Each number is 128 + 24 x the weight over the matrix's rms, rounded and kept within 0 to 255. Layers, rows and columns count from 0. Numbers have three digits each.

# layer 5 attention output (transposed), 896x896, rms 0.0284, rows 599-639, columns 192-255
124127130102139149135115145120096116119130128141108145150124137164134099122068154090161097149144146088120131167128114168118127152147131104090123170138144123156147186140137142156153125206097157
111125133123111154100156110131120091131130111146126131118148126106134146124140139130099157157154119122106138144123108119143095139136143121107107120159143133152099138111147123146117139133096068
112153114141129154132117113164108122166106156161144097131119134137111137134139155117110161146146154142135127158146127147155106137120129110129108145126177143138098138158113107123134117104100108
137153079107133082174084122107126136154105085131137133106090090146106123125152141147128159110092113084101124100121128159110103137156100092131133158143089123123157146153126149107112124115114149
121147131119090161128101137130121079095136089144156152132127135116153110172146159123098124087136110130139095147115168142129121154152162120118109103118154153138096119135110147103128142177116111
141103133126119101154110172120141126115152143156120142129126135094076151162129093114133129080103147135146160128145159133133106140129137092137127132124120109129132145138141106152166126114073117
142113118154081127099106139141149107118148143129132158095156121129134164111150118124091123103146111139138156122101125082140107175096117112146146119123104128108119097125127111129105103139131151
165156117102124127148122138125114164080105135154111115105105115099125112107099118159128135119131068062125108069113088117117152084144172123116141132132151131104119153098123128135167131130151144
142153135057144120151152138082144146149140154105172140129140127177099120105155080079147121131138127133127116151116124107153106121124154074098093108104143166122119132141110129124134123097108126
121131099156132122152091115124118114121133118079161109113106147113156158116124130131114123121155170126106141122092146098124121072164081146105147150140145126115179105185114104120137156108098114
119139122144143139107114144134108126117137136116101138140152138127147119133122165112147117156146100162121157166111129107076082123126145131115148109137093154119134135145130103141096164094143107
134104136115120172161057128096111073092086142120136101153183160097099112136121168112159153138153101092077117165140153089146128152109117138124116131135115131116133140133139149143096110087168096
105116132136087106137120106125136139088106172118130142067161132150147131132104114123133129072146102116110125107108112127132141159091152089135095111150127129162139119128102158127119089134149135
129145132139106102157122124131124116123139136111097121125142152131140140171130151110136103147105131165139148176121140138121124149123123099126093135125174118127093090170150114111112135126141157
089125109136131152149141122073131093133116098108114137132091092121131102107104139160089144108080133139118180103127112158099146105139118138152163119145156117139155134110107138220136132118155109
125168158121157124126157148133123154137139118124104135122163165130119150101144155112100120114101114118090120131138117139141117098099120162146116126140104147110140145150134127111156138096119116
143092136111155146153111141117148113150153062128100130131099138137183112116154143126155141132145110102118096140104114169190129108116116144130104136105117106122124131142130110109134164114136128
133132151098186141163148099104120155120092125162147139133126136164112148110138136098156112109097132160111103122130151142134148139142123146124116122131096163103147134158177156097122109152128111
102163136118127084138111161145136135077123118108163138125094121111110097122127095140148166115140123132115135124121132170087112139130170131118115092127173138137115074143155171158072141127170143
127069100130091121144108115124113120125177107153174111093106140100125100098149162148171116104142070153129080119142086122203147085100107140117120176126099080110116157099108146106140123106128121
139115155157118153146127103198123102153127088123173142156154117109088129145101139111099128097107138140139107113154149178124115184161153111084134120069121122116110098144161164132159074115136155
110121126107132115129082126149106158089095159127085139091101093110146129131139152100090083123135114141124073114120124122105141165178125127147089132073119117151089142112081126115149198149177153
127156120125150137102163066135135131127130154084163142112151156143110117120114117150130117108096138136137090132135079131140183167149134127136108185099155149161119111115127109095113140105128143
121115106123149096130118104106130099156153128128126109126111124128127127130117149117104130054137151137136134149108155130123122112112118133107160100108141137103131078119198164134110143108085150
115148108130158113186091130131130124087124099127117131107126111140142151115140122106108135101095134155134121103119115073121145125118134146121151135125123114122122152099138100140119139153106159
138171128101109094134150152163139131140126115133140104126140117120131134119145129123099150121115160161136125085125081125136147102102096153132076116148140133150101101139120096139085093139150127
144132161131167162172146122126107102104128093127103135130113118105133112116107157150116108168098118122093115119117124164113148140133144108116123125128153147130145128121128102144134111143142122
123093148123167135141156145079133139137114106106070123133141149142173137105135163111148126122146126148150090112136154146141132122130137176150088169121150127138095137136093148135113139091151125
123156110125159149122088124142112126179129131127162135110130114122117102160111138160095139107103117124109141125150098155107163114109112116115134097143132111128106143115153143102135119131172106
162161135136133122171125162163082122122113099153133135142149188130120133128103151109138155135150110118104144112149110134065141126086103123146079138135135139107143131126134124175125118100137130
145118150085132141115125123119164123109128107102103122133097110131138136161125049114098156113155123156139106139133145121110113115093129129102140140149096142121117118149104117138136123122178124
153146162138172114120164092090138090103092100121102120120082134137140131121102167115140141132115148174134112129123119130123122036119129132170121143133124108090134128132124150092119168112112113
122151119122165125124139117130113133124154144103152068132103120119115106126157105136129108127129089124107144132106105100145131115118102099113107162143107138074111099157103081114133113152153130
165156083107132150107123114113123153115111102135136123117149128124113141108145143147180155121130115136151112141133154128123140142128116103088166134130110124152110106099164103103127178163140104
125126096118129133179133106130121121155095118131107127095183139103090139123103133119113117146088119105139090131143140102101104095162121107123121105126163160160124124145155114097121166085162125
160166116101129151179161113143168147156135155149120115080114129101163121145150159148100114168164095075111154131174083122132138134135123167174107128128125136181131148127154164092113144135123134
127102114115101129137163100105132145088129137130110126088093133114124132111168138134146101137117141140126144111138177105166087109089144165134164110168140111136169153178107157129104137178127148
140128133111083133130123145133123113121105139123139136125158090121107140144130125124122116107094128112097088120120161129143125105159112123136162165115133166117083144125109107144178113150098156
115136123110116149151156155128122131132116090077147138123138132143103169108113124136126130121123118103175107130136122128133142127133148144105127139122161156121150124171138163164090110137101132
122138114105152110099093082135141153159139113128137112140080139093138133137115121095141105187131104141104141123089094131146135149132142122153130175117146112136154144102123138123123133137103134
169140131128159112089118147080112127135103152146109167127093125172147168172129137180134090081135109109126127120121138160135160175178161149117130129083154138151126103138135077103149129111114100
# layer 5 attention value, 896x896, rms 0.031, rows 600-639, columns 192-255
121093130125127125107077141142113170149136119090132151149105117136137129139110143124136140125110149139119124097093097143136136133166144140136161135145116135146119097139116141134080124109177123
146132122142085116074133098114165151127094085144076126109151127117120135129124126128135135133148154117106104142151089121131117139116131147099121086155114131108114121094132143136087119160136115
143126165155135161105167157093106145117159150134110120106159171174124142083150095149124126115129159124138147117115123155105119115139101146144143102099128128136112144127125086142118152155098104
131075139124146117137164100140118136152116167120131118132109138150160167113112114155133116150101151131096134136155101122153135134128114166114149139147135142100154113105110108128106090130128135
100146138154105113094150093155173150126114132147105143121144115189121143089136122124155115127153101160159158064109113112101124152119092166128122113111118141128094124105090128133067132111144122
106172093105137124124131108138138150105116083132155121156120116101122121163135115120112125130093147109152096159131127147130145151122118098059106137108166139143129116150173118106110123119145105
134123119194131137156119136099122073143088125106150118115151108129109134127099124083157113114142165153143181119117143086204144148139123121145139140109154133155139091137142157134143133136131147
134112119158138143118148142138152156119109101144113088099148124113120168160137125125134126145122102128123155106146161092126154160117078143131135139115148130152093085139161097151120121145123136
116134151123104113131084158108140118127121134107107171152152122158118130153126140164102117123129129108158131137127116124136081134103127131145110125110150140126121160100159137168145103093120099
117080093104102128103149123110114131165072147132143139131136150130104126099144098174130167070141148105129163151133150140139151127126096134150104161172092113113133144157126113105138110172113100
121147118146125044123154105140119110146127099124129157147123107127139132112156085173130113105118109144178131142132063131129123095100111075112131084120136111110127114126130110130145113181093090
119161074097153132113119169139091161123120090107119136134130115129116133107152155109095138111146133172140120146159178115121106106166117140146132129121132140089120109148168129100137122116130155
132142173071105109152139133108142151111083160121129130109142104124139128133123100127161121093142167131124136102099157168097094112121131120131144163127084103143088148090102127141145070096076147
163130119130125122113098141121112126159133194153170087121134116116109139113159145158135108148181138137138096164109139114130130147114121114149107105130133152111147135162166136105112127142132201
145148128119160140089135132121164112102102116130121129130134122157155135179100146126177126162134123138138155120131095110110191121143150128105118122126116162088157099120111131133134137157123137
144164126137118102154127149114132101086098156080147131123131165117102149128162121119082119132098139127132123154096149059115157121160120127136128122142088129131117113117157143151144131152107166
158162120142148152131101112165124154138193124082136154169108139138128149129153138161110143146154083168134135154164123163116111110136121110118140139138147121113130174075127091151111127114147135
132082116148147126138101102111131170176131131115095083123146150112134133121111149099159111120123123140122093132148115128126128097152121109124136177126112139129116142149126116149125145145099143
114171147123104133156109190169113093123119153116138121151098096145154114136106112109120128118123098092148143108094157130071103140122121129141108103134112121135101148158131144168143131153120128
141171144134101106159162102124118152131145121163109108096127127103151125101149140137094156144142127139128117132122111110136100107076104129127087137144139152110141135133113108148089119150157069
126147132161128112126145114126117148124134100129147137149136098156132108097108149106102136120151146185125120125175125126139130106111142158141115137167128134082164105234130124116165102122097145
149153103142124089140109160099173134102141103149081141118118140144122141141132102119118142138115133124106167154154168121091121105111118093121150104173104102133119138132121135113165098139135115
126105162145110153131131146179131101131122151102097109134130130159127128142127110152127130159145139162101107144114116148129133168149169120156125159157164126137117154126103101142128116157133132
160112150119109143098125148116139134129106153091101116187151113134101129131121123110142132134126161112103129111164144143125121117122164114121102150095109121109094113108113153079125142112159112
145085158113136158148158080110115111114134137110101165114143139160123159110135144130133140153134108119168123125140132141119087151136109149097144110121114140110142150099092122148147137141157165
090146123147130116122138153167162133124100139120137107144156129080121132077116103107136128074130134140112142137143111117150129131107114153122149138155145157117127107116126134110123159102100135
148153122109126154144160108127144127124120165156133130148142115123090125113129113143149117157162111095130129108173159137141164135123109120116136147119116110113157125134178110093135152151103127
148090140167137091145111152115132145097105117100127125145082143142150131109151178101157125101132124106131120148101136141174101118128148129158164163118121124111085106143085121148131158136107130
118103140137179130098134114135125137154119115101125111145098095135108124131149145127083144112114122160163108122130115147153109159131133152120175123106118140111152132101100091124147127166136068
156164116154109113131113114100126112131103159167165135114127125146125123122146131131143105135134121161128125117119056125150143091121174158142122125141119108141142158109129121115135165137105150
151112141111151114136128135128098100118124168124163149115126105117143152129122143152073117118124140101126101119112112103120122181115114118096112118103124148152113109120142137127147115149106092
147123142109134131081161101127155129143082105125114188118153091150099109131095171130134111119112141118120116162146151154113098098119147192128135090120138100132127203124119138159120148118092101
108138141129138134136106146166134174085096141137132125117128138172142143156148149141117127130097108088142134124150116122119150141130140106151123112143119090112118146107109098134132118097110142
120116101181141093137125148130115127137143179115173132108117108157116150119145130128135150115167135161139132100123070131166123183142118107119133163144137088087106107153108139153096094159127110
112112114176110138105124134085164130150106094121120107144132158175104129107098098123164133115118166107110089131127127111123122147104100100106130139135107119088150132111111104180132109104138119
112126067137139103099133111166153119145120117109162124154108139149148142141149083073122196105118103120102137153093088130140146144107085118095135154151094144120094137129159101151077107116147117
144112149142132108162112131139152110153143143133111101108102136124134098115150126132112135124105122131131144140152125119141120142077116141130103121109156124137142134104142161116086161112121114
110111160167099111078115118150111113157144145124103126096065082121134142106138091093148129121110147087078124124148148132140153115113133159158132130132130143175123137136124108114146157134132081
106110146166135165111126158147143130109137129126106114159137130127111107167123113179157142080125156135136151138131158121162120123146171119142128129143132158135139105114112147138086142120149132
077113120135159136123130080119141143120095129125145128085185099179109152118123107108143126143124124138155100124104134148133090102112120112145142125151099126118129152115148171138127132147113127
# layer 5 attention query, 896x896, rms 0.0325, rows 640-649, columns 192-255
146111117100094175114136141104131146156170125166096112131142098119148131089095155142111133182116153098127168122158107112144098096156124132133130080089111127102121108072154160138140090131121143
074143165184131093123137129100108102131094123162140106152107136121145097117132163111150065138138149150158165180105174118128126163141161141144160144118176086124117099123098084179122132141094127
108121123132124120094107109131159124168137127124147141134098155132145114164148137089118181111151145165103127143155132153116115140148119179168117136108132131133149143121168099120105140120141151
112148148106124132123118152159110147134146136103113117151106140135113111098171156138119133142096092083141139130114140138097114127138150083086120146130119120134100139085144105112160143124133144
079160104123119114124128146145106125131121130113106152107108149079128165126152122100093162138116134145096104157119149168130096128127148110108164174114143116133108132123136124110135131116105084
109180124170141142124129157106153160144154146158173122151116085118144096177122152144132123154146156141125112121132182128156127150154103110178088157160106136092158078154153123138125114120136123
155146099126136106110148111151124095113151145113159136148172100097132091149127148143142148134110165138103118150150158162104149077133115171153104139163092147108147128151112167174143130140141111
071091113168106117138103146149112147106104120129123128137150117165105072125123131097146135098138125093134119124166097121121123136150136157181122113139112131146180132140094100144115117164147133
128145140143157138129100141123114126188139195126134137110108129152126121137145124144112101130133142137161122122094102134102131140131106121137098141096134095098118109137095150122105112172115146
164123147106142147135083103094112146097103116141131129161094198118135142134087119129150142128148156126107160128123164156116114162106133093058080131125094133114140121148099145124121118127128137
# layer 5 attention key, 896x896, rms 0.0312, rows 640-648, columns 192-255
134138079176113192144138166087133122107106150162142135154155146154199111076138154118150134149131173101134159098181105156167149129147158127119143096073120121134170114083120156163154110182103140
090155181172146098112181123123116121106127107124121147131149099111112106126109122116141096108137132150167165109112143153146111129097132154129154153138167118116137123168121093142115137161123140
145126102139130119098100136128140146155151153114149070125138171108156121160108155148110123121145162140132091155115123091098118107144115160147141154118113117132119117117174103082117162099135144
134144138157142129115144122135159143150150127126122100103166147140094124122157136111159129158164122127158134135136134138131115144127148093081125158110135099133075187113133116162091091105140139
074141099142120153137143158143101173082142131129065180115127163120128153115162125119111188101077140118134107149104133125135110120175154139151165171095142119140082142170155136130132151130133108
114120089171101141106098125076138113159121133158129114132137117102165102145111120118120109134111160099106100139116133107161109124152127146174136139156095115159120113151154147096122141090142130
160109082120133125110132072148120111102120131111131113087150108133160089118134148145147116157109178181068139148091156099127114100113143133127139133116077121181122117129110165168145120113152128
082087138136129109150152156142140155154111117116105089110125133098114120108142152164116147089084102155145097046131117150162142124124087127141146090171112120137165119160124118114116118148126149
129119142140124108102102144159112169156149161148084112122105126159122122131131101104131097144117134102152105136141139137133126155126117122128071123128124100171174088132130170158122108163128178